From a checkpoint of a small transformer trained on Wikipedia.
Size: 13 layers, 2 heads of 64 (1 for keys and values), vocabulary 3405.
Architecture: rotary positions, no biases in attention or MLP, untied embeddings.
Training: a variant of Muon for these matrices, 210M tokens.
Each number is 500 + 40 x the weight over its row's rms, rounded and kept within 0 to 999. Layers, rows and columns count from 0. Numbers have three digits each. The size before them is the row's rms in percent of the matrix's.

# layer 3 MLP up, 320x160, rms 0.0713, rows 173-202, columns 0-159
098:602509507482454506450442518516490465535566537516507432512532446480455486500431405474456554510514534386521473494469590479533508488554522511527540517556479538491517541433520507452423565496453500540482512516531519557516534491501411480460512456517486510483524460485423550536495468535474529467418517527502472473536552515509480477453408489499508515485501445430591491551503458432518530532538483475489515462470520463485472527494485529467407550561507440508482553486575459534484484517508435
103:482524540472462488422485421564539405470571433523502527526518504504502511471526507485514452542511489470466535512507518544532532631526449526514478488461497524517538498494462556471422445574492531491587516491492525496533549510548531497526459478529505470480492507407497528498494508463532463507525530497551496497457554506513442464579522438459495473543543525508525564538500530516474458441526572491530503565585557503536519535544475460508452511457481523503449516605533536534470395409500504
100:457501504511478561478578457529469501568470466506479505549508459550479454512526431425500448494531429540512430526520479429495490486488465433531535491475511456532557455537492506526513451504505495500499517525530565541495479602507535443555499422521549473544528520540516482441441487549481475543437492472522505496484531515565478503589521539474475392501478441467475444540480518559510449511492517580495448540423532507503599444486545566504559458501458479550521536570529574526514492521477507
094:454516480573521444531516523526412455457413484497532546497521545499485468538480449508468451484519479446509460524489440450493508438445512503517495467520482437508425469502486425482512551429489592501470459502573505425530436511466512558540539532479519593520517494461447510521510471590525507550493501476404446478504527483468514481505587495649534490507479501422500460487467537545538543536575507506484485480493518485526502517510544542468466492513465461413442491492456494451526494509512520
096:489479474521513473478490458457579383472577483480480537483521487476447467513479538527464569461502440486502446523542542540417534544543482546538494547527513522566495493400508424481530449621467472547489574526470495522513468626567467540503537475507477528513543458475533453549475465526492448490454468478479523481482441421460485498517496476581516496564474518520455561499535434489532501445489535470503487505419463537523503511539468561502465478455498539483515543513565512453495504497480488
095:477564534513519523468492549489440531519510491447525481489480535509462535554497487477490509530525538448512510499574471481500508508488556496504528497496483471478522415538489453496493498520490550566560497492472439535536550549495499476418461529542504582536525561501527482409471551494423489479502558453556479523503489541473540498481427563534530459494549496502527527431487535537491509474527419538569478425411444452532551520570460506498589498442559436480441579544493511539525472430401477
096:487520491521554541518555462487485473500416498528534486537490549410580481483532497585469564489424489501462503529448461509490495448508474484527508518499534466517581475435512576468459449513449510507552490413551491512507484496442492512524480508502523410530460543566568436468484554403513475506421526478510532482461491541477523495513430480497542516451533497483421437485470591536486519502441493549448452582495499508528482502491538472540459538506516498448544460504442512534609455539495510
099:464511456451538479481503523523473517523499579515493416450472486461458529551559493488507460510488541530510394432471477436439519473486506572519503477504495445563507476625486492440494554528504443453540464446487489503534522527500458468509443515416458519544425484526447433517462508528572457500476482508508476560494542535496496487541580503447536491535507510478532450496533542454534623492491541469467592472523501453542480468499506466504501430570543468532471483481496485504550544459488426
102:567436537446532609492451453541462499501456493473504454548538553486447550505497497513508526522491522506484493554429482555503491473507501484525490492523545473523501574502533413554517463483543452439491449488417574446582499467496461488492460510457447470409502497467507415544451520430458580473562463518528550529528484574493523420582514540562500503461527461499468495467525450510560560502461515516471472468532469460513544466572499452450507534555517476510532508489527518468535450560519510
101:470556488506523532448545515477477524519568549503499500426506525467447499529524507530524491439486467516460502481516542508545519476563492508505438517468440505528512487532471492534456583472402459513522590509510470503498410507545463508472547551543434541476430574458510525456472515517523458480499413491454555462508573458480467443406515477521512447527534495489527579534515462462580538517423514576455546478500472571497506501497545484469487518539489487578478462567526547499509559485568580
099:465523452521499474483516542522507410519543566471567401470543487558468479434570443493502509498458423540523439469468450455438510465508524534565477497552535462496485509522520463462502490527466531540546525471494466495526500512477518562476507534533522484506529556467539437506542451462436455504533502468473518469535472518494587495465564505442431446392499508537436517515423453556514558502501437511527498507468517448539446480560498498503548501517441497560539450400534485436445494487555490
109:488505462509446452508485515493583486536551493485519475515506459495420527506359565486520515551473499444520492492474503478549467482542509497546505530443493588514513568407533628514533475546539452487498430490483495520517479484452536492467519499540541523423506523551494477471539505509471436496477487497479558541485546511458441480487470601501540557513521574474480534450468507488493430489512500494557564489505470425545588445517510424489488467461549547561547495525492550507546458498475526
096:508461490462591520486498494484541531496544545495472491511492559480451524561497474555461535565509490480450460508508487446441460500496485488584443500526495493504382495451508499534493514418505466569545538485544468569556520481499445488462442508559468452430462499494441547475538511540483516542453505481504428523477513479486516489506536440545444532538600513443473485518568522476533455593426510589485477523465512541537509568486446474531611534428466455476502520526489471497491551498509478
100:488570506519500481530487511458484463539413391473515527471470481546499539548534513487511482497484442500536473462548494550466510570497467507442490489572521498497463525531469498508502522522506558511501426546506531502508485482486547468501468390478484466488502502512462452453493484419587461437467558439539592403465526573511483530528520542498479527500512470540511546470509520479449521542550436498523572477526477451443501524534503522496431553496534510536407460456570505534516594489439583
100:514442537517484541461514488557497494466458515504466496455422482509487496550537524553605487444519477441550466482518507497472500513463492474537499459477544567501479516521489406506535554500532506489474477508491533513499356530471511534509532544509473502454455572507471459487474545462452599464536427487550461518472522517502495510490538484530423551477494555511557493557542500484513461513435455488451510513545464387490490458469446535402426505443532386533499507533505536513557464526501498
099:525476470468479478528467552459515494489511474493509488443541499590570522571496526507520473480564524530501492457493475527431555452439580573484517478544483485505417512481479480467540523458519496603526461544485533507541470437491503479562520539517520524455471431512449481515548557463444541534522470459462487524506494543526392520443507496444537511493526580495480498449516566501450503511570563505544487398614545536408526498517543462497496553519551495495527522487466513524522440552477472
099:558517498484471481511576527434528454462534444481491509541468538480611488478466498479533531509483430520491479554546507517584565459562457562540517461520462500507565485552529437518515504498468500408474434497520492545414545563522505540489513484451491446622444534584507537539522519477532504525460487494462607533440491448455510547522533473479526483467498476551505546474529517463524491520483490507521522494502557546563469557526586481523527422486440467491486489461550494536478483446535510
099:507485472492475479466484456530574544463504485508532524528530426514512483524490489448514477473458395525426526455387482450487500505476462570467454456471512501559556463463502503479439413477538464515493515510503521495462509502493390512481479425579482529416478503502530470502465588472436477474612502413493494503459547494480487560537435507450471502464512501546518538473483545411471505573465533459505455453547524528482476497487514523443526512510526562452540527413509525550517482485520499
104:479495600454469506536486499522592446491475543562464503500527460497498514507523509435501445451530480457564488487461524482485491490444516565431497480445446540495509537487567462546509515494549456478526464495498511440537497452494498475455487494458511495487536637566442482523483497539466510514409513497475496468522408581457483468438463465492523543561427483513485487478506519417543471479526560445539573480540467563447503490498526471437574507458539527501537485543477431464561546486552491
103:559527507546478443550448515485521513512507456532470584516469523472565482450448524525488463489571564471480507486529507441465591508557497590469374564516487575484440519476490517561505502479515555476555562516514524443528451501511543509489466500502547524467431500525471527553586577550519548484516556482489530528476487475471517508532490498528539559558519506443477499508450428508523498468493478504510501438526463524589462517492503498532461526553518523494523501550550485571379492460464444
107:450483492452587470477520481547486523475449580506499467513572452486494483490542456530511501579513542501575454477534461476496532506471513504542440556500517452451481493517445522480504544531519515525581553473536464589484525495481540508489548567560544501562525448482464496452436442527586560501553476543470487508477550538500475473462503477462589461518458512475490556524395439536490469558524545479477463486476520474497508536510433547593439462488482405542483448448492513455507471471526539
092:476515531519517516466580432401517489502434610485487475569539564477460485533552540535508510467465505493489431540456455579521526439439568606549492456547515478415491513494508467498506503450482544484509522440528525588579428494560491458527497502517447545505509487484498512489524506545499483503394532524501480476474523457438503538494460506509475462521490532493532583455467521501513482435462508530548452570458526497504453512478543458486548505515473495493515548518466532454527444401484471
098:512531531465472533420492477504509532408475449495526456492509505474457477474498474548564503522478469489510508604497439533515491435530567549478538518486515498476581509524434500480536429438499498510475505556443517445542510507475465549442516454523537564482514480438465590576516581474478509522467479460522517504521572536454422532519566474481528560505448503463537509558517490505511460488525505504477524531418521448488479467577509518422534460537479495503423482518595502489548402521560524
105:513441505506518508485499447538482497530463547468433465466535471482579466492551454485476466505523572500520526435501497552501503497471453500470436465429502443498546508555479607534490455447496529467510501460568543503492488498492497542527573508383509423480460436459572509489506483508502558511613448550515484525599509494525487564440515511461532532423471472466468467482495485458534506530494516420472516520438543538525478452429457446458482560573521549497493505514425525482525472480527496
098:465515466500438489505458508517473523483512509474494501492517588541449537493512545573535463423508552504468508520545510447418513528457465543540457559526446524556482491552490522436480531489504498423534480392485517461508517438529478525542490485450526434494542590529416477533508520571540544539612437474443502493512555512537482500447518549487476462530553439544482439483464561560523518575544444481489533463564455503548467445477493512539504539524498456521565521463454478523540505542472490
096:479532462445538437522508507467476598508480490502535600495548434450538409446475496420543542486566582530506445530508491434466544547551493543542440476516584481528535503449430478599472494573473507494463555513505460528530497435524533496537549560547509487554475458466454454462474558528502508459540490533533551518493454538557545509479551485506503490492527471506433519448500439512496520488450512508506480499537476504512424528472524429502535528488490535544504544458528545449537587523521487
105:467509423428503455474452494466514528493492449513501510583490542456397458499504544515498482510406548559476463523503502523512447444492506542495516506493470568510560489551513521475534456405505440584524516461413563503461528512499467502554462505468430516470500502471569488531523521518537486540463479548450516481581516576472456564519537512469496493463491464529464513519541520543497633505478518521429456545503474470582520494541491575492391461506505529498479550483518566509507511518509492
102:482435486438522504545531577494518559537517506485493497529561530509459501479471557516448443478455493537471540530502531524554500569490480508402445517529460506494476540380522491451543462483475505463497493476572582441494502477503505470524460522597515503480497453523459480447486514431511472536562490444523486486497448483415487524460519500488453488445476468467369472518506516531581415505527514555599497558502485517554479435562550504440513488514548455501521516457480483493558524487487464
104:500551488514445484514514520540530481488484478538486487561521491511405509527483526555429530480544530538457523530610532474485457486464430503547537483481485513521434435578486546601478432452525523407479492485515524505476517410488582485523510551472516511495489517552449597424445543497574467568498479546449490555507498464472476467584484518495582503487501447496533469523531515574539464483541496546448530481455546547512553516450484490524476516448524558528565524540501518482500480543483507
100:555473451450556466539486488498539495550499539488468415510496537538506563456577538512526527507524504443446538505451467525507514558518526578581465432504571517444543530548536523529509499496456538456500450485490497520564408513529522583555527416453490485502462477498477512535524536453432437475498543555465439457555484540471482543538486473506517534496504452491476558441505544488472502521407486487473512510465532506504440543378476474495440431481526467539515530516489502426498434438493509
# layer 3 MLP down (transposed), 320x160, rms 0.0974, rows 173-201, columns 0-159
101:555469482501481512511544516407522470494495480482470514536490458564443509514447429518534501538466472479523513525532476509484533448535538462466507521518537519466512465451533515504514469496514512597488435446509535493427537432536482583455530501524560545492566502445503464461562482514507381506464554514505507453475475452576476494524436495607497533429475549494443519493489496525473502499549579543456519507538477540486512533438525473465466666543498559470477487520547484483502473454515530
098:456476387475503495540553537570460510410458502488511513518395514466498519491474618494462488474485467454521466480495452568518551461535507538550493439460526514544470584515534527491463527502479501477522553541487516537452434527567580520504502474479488436478485483477490544483509539482500496544456463513507503476526514478557524500589471493447523479528493534519575540497513502450489457438550548454471535552497572501475527554516479484562578432537467525480535531439495509421461474604496511
100:533443463566478561490440526514495505471531561495544513515509593433478459485443490536475490509524518522437516522579436482509500535530449492432553492502534511507485493517479532508546528489412501501474540477565479459556550460479541506548490534434560500496543536477516498503490569514493533475587466455534453500451404513569432516499504489439480518477481471532540639476485488527470546503480487553481505448442510520429433512536504513449439520555501598498495479514550480519479512405512533
098:535485532479501541467529471491489533437498444450538520506536511500528540511482541455464507530477520550466561503550507511545496536484584540457444538491451521540512528523518529511570532543439478531514465471397474447506484566423537522480494485561540496425500521548538511532512491487541453576509426573502591494445529441471456502493554537465487455543525462460441438410512510467508499460501502568520485438585525486498512511469527507552560506538478496542500470495513498499464479479664492
102:500498569473522446539434581541485515442450517545498511521564580475561462479525493512470542535587450453506550535513378435469428473448444509454504480539563565459498471516476483510487516521542456518451462490468535509525499537496510544464499470506516508532429524525480478434477527388498564554493504489523519526542550479489497494497440544448498425511448510452504510558469469426541452425546460558585546474516516493539557456525524463507520496492525487503502453505560449528497497542524529
098:467450536609572481467478558461465441477484556474488502483550533493507452533499435468496536505494522552578430453447487483462533432559496501458482518451472522505496523480504503513489546531525549495374542514539465567540489440536487578465455546445456558482455517509507525504499482557495514572489545495548525568527496510497537518438504461537542522533509470498532576439511524521534573503555508522487451537550441526489526484486564463449506491470538481487545547531519546583501499395529547
096:493539480560631523460439500433489444514484425480480461452549529475559456527529556508533478482475433553516535504501456441451446580531489539489484492503458557504486530471448455580521524518509472535484521524463512524436517583450519562560485488480563483500528456509487460489502482461516508489381521544483495543414543515439544507538497517488507445467546515492511560579432493512495467485472473478441595491495432535496508518536447496509468501456446484431491462459540519450479540479521505
099:516488497562511550551514463510415513435564500480544450474465490506506571496505525557513457501462506491481515509504490557526462478547525482484465519513536485585535556553446514492588498509539457478541498526515516540483517546513505521526487522461451431486529468511498544487505518462477445513470469480511499524506475501527579543454490458405491469449553499504523561550509434484422517510483374538527442589404546506518502511418504504521496568498462460507482410517525558415455404542508489
101:510508462526504472529478591540532531518491507546513483529532526527437447507484578439501577484497540480528512509530512527535533491505496447488519493447440582543536519525483552519548450558529555506476458499437490484514503542521613524518491481523547489529472491507435504502430517486601451462464516400573516490471586521563560560362527509481513490485501515502498450515476492527470501504458474558447564498513511549464408530493490525487408483453484504493455492512498545428482495432474503
099:540449528535478528509542522474430397523462564535537504483518419503409504476538524569509500494455557476474464445555477525493488482542531533524533501421489531528525516466491472510513474485536485461494600545549462450458509545483454494457485493496465474459469489496498547510462469516513461481515437546417517525519505538423500488433489489484480446443502468537440631466527504444514493461531535542412460477498492615546431490466435473499491551460539529563462517525504566528519472498517518
105:485499520474496506496536492487557383484486549476478469503478499479523490461469536579533525494534508486500452480490507468524518528468472519542450510528508584537474502549420463509453460563487558476454488438418519546523474468478526524514474481529520502480519506541488473435520505513551428546542452501443482461503549569512565433478484499413473505469551525413512487522540483554583589531472492492491561456509596592526495515513550472500440458530456514558497470466552540483440493601546456
112:465508541525474561485535525517464466525517466432506524491512496564486489468470506479399431511473456460457595516482465524501433463512472411470493539530449598527513547477552508497535453511500479522537538548496421503557474523455505468449447539530507493486591553463495511416480512477511530563585502407460446503487449466508475483461443566435494544519477466481511518554497519441588567544554479476503532464512521546548501503457449515455497541485492532519466470582517566498455509489499536
095:531537480543455460557529478530523495513447564509514509481488577522474554568476485467512429490484508556510516400560507498497494428468500432538480545479530511455506497473480580453496490493539471458486474511514517422484508533524490526530491462522547509495413491468551492460559516425497504478441544560521537581469539517511459474483529526471521441447474485577463485534480572478492487463524592534479502405514523484539448589484404518464524418544510447486467504583468531508478546500434530
101:453418490528439473541518443485511522475575525529494485525543519520499491488495521456504450450482499525481472457488545425580571445570490478512496547501545507589500458570522550451492445529447488455484430468523510514437497526510494504484471465478543438420530510474537536495455454468494493439610518502522499494463534557449467523555488479523491516537528450476447433484532475418536572448472507490541532544503499547508458515480446483485489472564537551512441566516533466524527373520452484
099:481479488512516447533489451495483497456535534428486498499443460514523542491603556501500535481422496493442477529471541481445490444477444540580488494458520473538474513550478487460535524433472482466570534509508516521438446520468477437503529456419468501517535496498494508462584546517538542489496476438463516538417443542471576494565547497418477481497526437493484442443539434465521465435443453516523485447498470437472422505523537507496470556432459562529492504506521539473409557542501515
099:491507455497521505470490490567464528441511451492484515547449541350530416486484532522437558519514475471508477506525510528518478476505564443491503449514463466439459453439488518463464499509563481448542540406555507520521494470510487547482441479460497440535485522500473472437470415541504474458607508495524454526539434509505477467476449601549491501464504465574534511575478531475527504536521520500533477542463478530491493483513481555464508399531503498527483471527542491585506497406520549
096:468514453489521503501483533541495484475614442569547488502540493449495450530463526455522541520475465519578486481524519463523598435496488528535511481492433540532567512502504510435532490571507484476463505545456506459485490494425477579532484462452558489521515472499541546542547473480472545502499535435451512447487517598441541531450457467446428499498546466488492573512484519544489469485573467444472482505497471499588474521565582457485513558472433427498538453482479440534511478558447481
094:494501573477447524510554531525491481462471585540437464438488487496562419488429497499482556504499509495439598561490494497487430547577510479459465527414509451575473467544464455519514457573525498562529489539515454539552506518523503578441508531503508540488490482479486569445463504538519509572514470493503455507553573502435515495404463507459519520525507506464574491505478520511486558496534503501472490599484454533463503482437428441539489447561492468557476519534539550497509473548478511
104:512442458543433581466486541470488548463525502561465567486399483488404530562507435491483443492488473459531517471482472521455567523429574477468509523548553554514545548506493440488471460485530457509439500446493476490486475467599489523482506552446516500517486533520523431494477443514502478490576515495528512507452450519446501460525495528497503476530424528491491539512496502517504474486434495589520475580551520563578512496509553468475430486461539489505613522519513487544495407461475487
095:414455520537468563458549450555505431507567463528508598446490535527553592553493493490452465463431443481573501496523534488518542444514418481488510459456489484510567463507510507506542466561512485462459471517562486586458508532488454527531471496468471439505553543517614482488466532513525484477502499483472501454489528442524560518427558512505504544564533495559487475484560525445504493511529523463557452505446546437454528484481450467536465465483516494574470545513493527474561497521568476
097:495480502500551456470498495512471382496439492460527519503499508493549505513453524452409480487427446533491540425523510560507564474475469491532469505484474523634531505572546468492450557532505556506517515564493481527519527519480534482488519505542415522524526528497454534577520500549484492540453451438523551505489533472577536522560479500475485552556551549451546575517583516474453549497447535553493426437563551476475468471457436536506461478474548540487535514489533534502512522512435495
090:488492629411458478491533504489507477556497519440553561514469481480508555563523502449493550475526504550524552467504493563509475516554539477563475533456418523453552490425473450468481492525484509568462533489509482484546454504482525479528446447484468481539514535484454421485510546459531488504422468520490483592472538494445438549520535403505498509476519542501462481512418470506439542420518399473481477535508526432477521440514522470488515475542506515456504479443490455441489468448561534
099:448528489484430519459496507529491521514472496520495490514475541571521369574523445538487512522512511499480520565474471549499508465471491496547503456586496458510494500467480476553527493553530505425480560543443517594510519467610452485505480485463469528489447536472543443485513490490502479445580536506489526391436504549458535505518534445506499503480485520516460456530509482487484429556549495485518481412511442495462544585543508444518400495495440518515497449563500472584504542469500549
099:498478532488471490496487510509567471481448535559527512482541517545423464490518550487492544554487547443527492474417485562487433473480530492560488505399606474558469468476498501505475487508564487478516525528419534548506573461544424559480488519495502498532496522468460510528480494501502530383520525443502466561524521477508546545443606514521498466520473541509447409481456445467513410482523500488507544436537495474492478444510469531470522472427490444543508493510465564514438427496544545
104:526476453437421463472534503503488492423554545524494469528512468437489548504484445442545476461520423442457488518463471482483518474515442515509487511474477508563501537509503528507480493517398469498546499539454545488414527504515488492476525526490542524504442444534559387480450519457477519492513425482449541521548499493519448546489494518473586590532476524542497490522581458525604470453515594560518521493515418555519479470518564541483549483539515538485454490485567500568469474473508551
096:494479464505495503472461461549509444476469543539475506494509501507478462523529464483444582414456488517543566511504493542509511534448526474499551554540452477530441536553482437530511522470523479536487444532557473546502504519527490576514427529515520588487522536552535530471539511466589525476449521472509467453498438537475506500512516500479490528472440559479488523556376462505528512526406407481525479576512466562509514452550436466522544509605544540531582499571537524498493473458537472
105:458530491469524519490516477488454480451463474515470452452462544526514440490581480417456532442505508519474485474539473545526492489510485501424497532473493501518547478510526607540544463474435524530558452495476496509509486470554534562490529516540442485468421537559465515533516476480502548509440583513457506522500493488456492557548493450468499475611571514543430520523529495448542488434509435504427544456474417452499471427490542562554456526543509567462472432521521539515598523503491513
100:457509524534436503460517473440501519431530551538495468483496531492438562500585552493490529465562487507519519521494523468465464452496474549578556450515489518466475526508466477539468455513443502451573481443452504499479456470544590466487471566489488565468562409497485479430433520498554529506639456522477541478592494475487522505511423479447508530523555437520503493486560505442521459519541546501539563534466516542495469473473555500436545505515463523493468525558541551495489461521505434
104:491496498502536491440450425574485470583511530479491511496515520526579547486512491470523541511471534395559521464468434474506497486515447498525512523387516495507513500427512498482461564469484536444472514482500503518575546577416435474488487492511540562491527504445537476540607489493412571471512619446479458472429473459509501463569547495505514500552486521511529533504553430486509537451449490519510487486540472458472532525553431513531483459509487469539511529529482473447484521479503574
# layer 3 MLP gate, 320x160, rms 0.0724, rows 174-202, columns 0-159
095:494412452473485509578545507443453549500484502470480533477501517560465508495444463549457555514513493565492499509505509533440526425457567444476519521505446445518485455510471413464509518502484548543527575501500492522490519488514522443447462490521491492505434477514492494417508438505408495489492524432433517514430480457499552488442528580540487467472410544524497444421515426526439483536544457480561515487500488482469506500555511476508582438504526513457498502488466423527457608538536522
101:529493513510493590519442521472473498504491494552558454508500532468477574525476496504509484543496485503434541499408422522531460534514542446531493486467525527560518525483424540456518504495413492466442461521496388400541542525449456458479465492482559465507496550597495438416482538509529448503424511537509467501439546438500526531533527488440474506464510474455473506514517556459464538480480492493501481563489522505501468513496507592474440487532475466531545444450593479540551559552481482
095:549438502516482517494466471485508515491501511481529456507516571537412495475472466603552491527520527596540495535522560525521408473515434535479544522470545542492555447541512563526467488472515510485460525526480540440483524471491475583546440491438469503495521516505493492474532533471499624399520437519500558482460498493540525512510473579429498458397445476511485453449516577492493482504443507453517492541497488491488494544512560459508529526471442526486553565448508516481432463511536571
098:516568597553538556582497573512407488485454511544479478524532533539500485514551457510513496587498493474511580481476476517494446449450502445516539503463475442425457447514554513504438521486515468489533483523490531499567470463479527518457503517535580578487515527474480501430444587503450448559504482538504515536506550568449485437473521491483460462389494474513541498557465507474502509555534470484552529449516554415463527524501546487519548523456493468457515457423500458515469460495465482
090:489521500471513577460465506512531533500508455436470495467509527479503463477561560507481500546521536497376572545494486507511526484497467501510518453498463443453566421531523528506485469533538498531555496555427509545517586560530473461419512478534475521489550518496478532460440516444479420518476495512518562465465578507485456543523487499499521434488557545427519542512452478492468486446449412555493498440434444517502507491471489457567547450488509471470441537420535524544446415489473448
094:502599582477413527435442488470497543521504497517519507491507503531485546493454497525508458549537473574470407437541458538476466590429524487517513476562502545493509511477549475494538521581503474567513528617467451485461507548530548452490551508457475500468511497460496503473559499525481511509561482518472485445462535513511467457509543506410490518511567531535507505528502445469490422492490571461569589431559528478482490465559457503503475505503451462473441480518515519486387516489503501
102:505463520446466456458550514536452517533484498530451437445451390499520496539515440485570537538543523511449439527481462491527512439466429518452476499502501478477463504526475530543433511506471491483524446536459495531529520554511486525573540551509524572506535475493475466589436500538557568449581438444530476498513538541494482459526424438466501550503511565517514500589440551484503560560490487496582518459560487484554463506480552524498474503575476513506459482431453480466505496438519449
096:505548537468491520455513465528443470523462476497465405495479505495550483520456501484555543499458534500467493540422536537530440513437429514565403494433467497538516502502447566460503519434546507537493510521452490490539453523471416535510506545502522488571462538471477547487447501449573498483606488583513530504486509461487456527495442437526465525468516629529499502452504560468521484485526541480520491452450473442462500494500530429552548532493517461535509474514489438559509409511499431
097:543547480529496443472500508460468520426562507521509559457553570518522444477507488495532508526485515533523508520513480498488517484541503496410358501517502507491542485429490521502508493558512520481547374550512568465530503498519485525486521419497535522577525514471477469433517551537559434524468463513487534561508549494452521556601582447419577536517475498503510515561424474493504529513500476455457462498488489506487465413525489463475524511531529579545494449501516544445492503527567481
101:471518478490424456486543556551506469469569557533561458479512488562488531446487482476520457476530541472520470501484519547526482590484552530466439499558526624490470594459507525535473502529486518461450522458464523535470508554500587459588448466542543500529497516501484498476491515505508490516456423493493471570504538523470517446468425454396493492460482522495440441455495503513509500547426574540564570490581461554440444506528525532488528475479494482535528488486474489563486535507531542
110:458497488501632505520553482508561456451465541477519485423519524524462543464445530447446515499531497581533505516499569503487498529436486511603514509523541493554446524491483491492525457500537442525511483461524495517540472554516583476487410587532480475554477533437495578519481493519494482535453504590505529554507462452449496513513479485509525546577474519518468465469511478516517469463423548537492585572497479550520500457554494419456518452450477525520537534545475473507525579474560511
097:491476539515453583472485523590497517394540477564550590479493442535540519527498466505457475497578566474573470486535513548494534493511546473462524514559520485451486486412455488458482516479518453458544502496547534486520428510507506485495449482401498469539506460520510437507464541569455446491571449489477574525501514446430538583459486514521508465570471548556550476551457585499455487477495469492493446491490511519492481442573506510505421445522532532533491475474519463499442507519510530
109:499505493532518525506505492499480544481507527502504477485521515563463578490563496528419503519531538492524535498651494526495513526406493541457445515575430458475453511497467436512518516463457543537527523568456480457560487484470528504530505517463565520512491450507437444532525497460534465551496506431588489426473558532576494494470524514563477539513500561563575528510467461527446473494503482522500480454484493487487586493537542499434510487446475491432464510516495511443460580593516572
100:495472477490505504483520578489477458545431426509497515366454527533505547510465489498533522559528559518447475554507511487534548461461501580467519472557485497462554531471460484485459461502542495495442440565424530441479518478525584494448470540568476559459495448486533401464520415485453461468507512471497451510513555473470482559505496541489457463554432474503511532524459497477547519497505441490503511642488543513457533523551496471530453456565515533543510460514479543510490547495486536
100:576479511449546507551471575450531508466522557523534489513527478505507489452423572504520485520501478467528505446489517537515480481490564564491574458529500502531520558477526566467450466481503437420514496418545540525543543517489495515468524529513530426530539444486500490545473497455427538486479476465461457483451481458499445514527517563525505461512541572478519553487463481430402476392488506479483481466539453530513423488464488456463577442474491491536585521402510495501539524504475417
100:554547495499496482473510522476509471450502466465497464499439555528597477458423556474523560489530478549468494551536561484575566515515486622567553479519479529431511466493513511475503488560543522434490527450563534555505522563523477501503473487459501494527411556533509516456477540472470421537517514578508604450456433443430451538523514538484522530489457511480464497471484464464500478498421518475438491460482508505537510514472546497493552400464492531522500513460532477539471476480417483
101:508454466585483505594448480517510461535482534500514493495552596499550483558508561479407475502523484547469479417502484481490437545511495524567506542528496470492481514528527450485496493591555526527482480445459499406531481545459521545487469500547486496478461465467477432398443504538528492501448481510498448516435525443579506512503570493478472453509379522520543493472508523441525557463519497532525471502485402528506461523461562532504460439495491454503523479505526518485540511425424482
098:474508571489497469518499482516510513503558442487503501527580479527577501502449558458586469440575533549511518491492497447534463470418470578462477509518446517512486499538551527540524543487476476493548490486496586464538498470456521458451496396514527432470488572497491529481459583477454554460441491501475483508522456550526478527480527485505525530430491444511551510469504481423536415482496522493489579485514485588433489558489464479470594472520513525532427564525438456513490550472554505
103:445471500504541545509553506533540522559491430491496583467477530525483489551533476367558483588495502510449541522435581548531444515462484486429444474476446488543470536485537519484496506534539473452530485539548514514458455477539522430537463452533507466424509480518463490523544476514592423466517526527460457506512508550456477488522461550538558500482530435479396430519533554501510486527526495476531565508492460479469483534563458511491546447479571529521483493530529484541585517515517446
099:553431524499466468519491461534469495524448464533568482492521513496518449563461478561378533440555490503540547466518489542499489483516524470559588429420475563510481476542507500473509494486459508453490515486484481543562568435508482530494534462529578476439523566540484534466416512516459563510459475515515476483536503496552538484547532458489400553469504470497500462520521489557450507545511549517512494526525498521549561369502440425529510518462487465517514573471476464505462534519569517
100:433464483543508449510474512565485533478487512452536482483511508551470492478483502576500547594483545478562509517484490439516505476548436505487539557458483565492571457478534473476570516569534487535487450503471507441527474549425587503517487505541533522519480579538489499454448525517482457442544485492537584474489471550537490476535511555438565567487471506565433383482478482568455559489486484537529523490434460467409599478480494444449522465496521499511463487537479481481475510544511492
101:448466522474439473521522475479460508500536532470496474566483538492503460498509535426498463496403560502513577463562452571480492511439518459423495494490545493496513498439533479466523582512441476451441548485520477532541581437528454484533562540443534543514484499477514473546499557539476474454475544527460460451477519465484525481419478487479532513455553578498468472556427467521522365552470523488502427523466540555579536548551488456453477499513497503472472556496470457533452533487496488
108:479474531474519601499523455492442536535465562481520433499453516481466500482508515535526513566458417507455472512519491439526540565512471493517551457516491414493446511516417458504448525509535513509538441484450525482535432476485466426538544417483505470506480509474487541498453471490499511514443528471496597471491516524547510535534489533512523458388500424511516548550484486456523508455501471583475506522460478488513462504437579583409450517439460457579505483530474492467532494590494468
104:514512515539505533526523474510576557549461458527487508555466459484513513521455554436492466471534523546538490474472550534519461506516503503488472528396448514423559542421481518488505529434530550482421437535467453497503447446479459538505552521430510429523469520449445548504480395424460440447459533587523473483536544484420480561492539474591443501510499529502551544524533502477464488517482442553459472529480523519445498546509475463440454472467541505507434534547488494436496524499488524
103:457464498479479509493502523533493426468509547428539541452522462462478555498498460454439484521487553558486540502452522461489509521443428487486500482498502441397407457483488419509460477461515443463558465478596400528535518438532517485586562503529521522505485522525541473513558519543453517520525505525505471430538466546471492534404483405491479484499515493446467460497530500487538508505481469533518553490517496575490451479499491568590556466574529549540455494474470512484495492442448454
106:476517496526421507512450504524460517496481505487477505467511501541517522488479554445546531446509534464549437457533500454471465472504499510464481488566495530484506539485545553518444456540587548470529464512445537495478499441544600518568470595457589553478461474542531415476500452462441456450504408479413527495551443476525413551517523500539520505511510543513485517550516517448515522504488477539554567524532492557401494488469471540543489468542510538562499481497548432439456532454460490
099:505525517481471471509478490478540460645563474394492529508464439541497541522482470460450513512467543555531477496471491473458503476471556510475540498476534449495567516500484513518619570436474587559444570562486465511477488497472531506499503519482487538434470449516481520538483546438484487530487492481520498469424519435475502487467551469452486511505503559495516549518496412567389575494537543477547541464532567483520501504486523427482427507507506508479447521496492500486475564440467496
107:484566519514509522489482481429479541570510502556504491500484488476493591448526511514478473539505500474471507520474442508420586479495470477512547491439468535499563483483481484395511534593498538534565562474510510494474447503543485581509472503524528438504463565549418513499471537413491487437473458505484481436425536475501493492389498562403546452496489493527486517477473504423492476539535512401481486486510493533535567516501568429474441488531580488485457483542509479478511485475537510
101:557503477534455496483537487533446513523465590514449525499475517438513531444506470533421502518519504485494513532462502480555554478434495504470466532530476485495415426521521554511457387487422511496510518531487442523452484541582519412471493480469482553542478454521553533435455435478459482496583559527522507462445491545450500416454530471465568517521405500567479486462484498444515442447469508507472497565524475506477545533483455432541528500541478468504521550523562466482463482461483434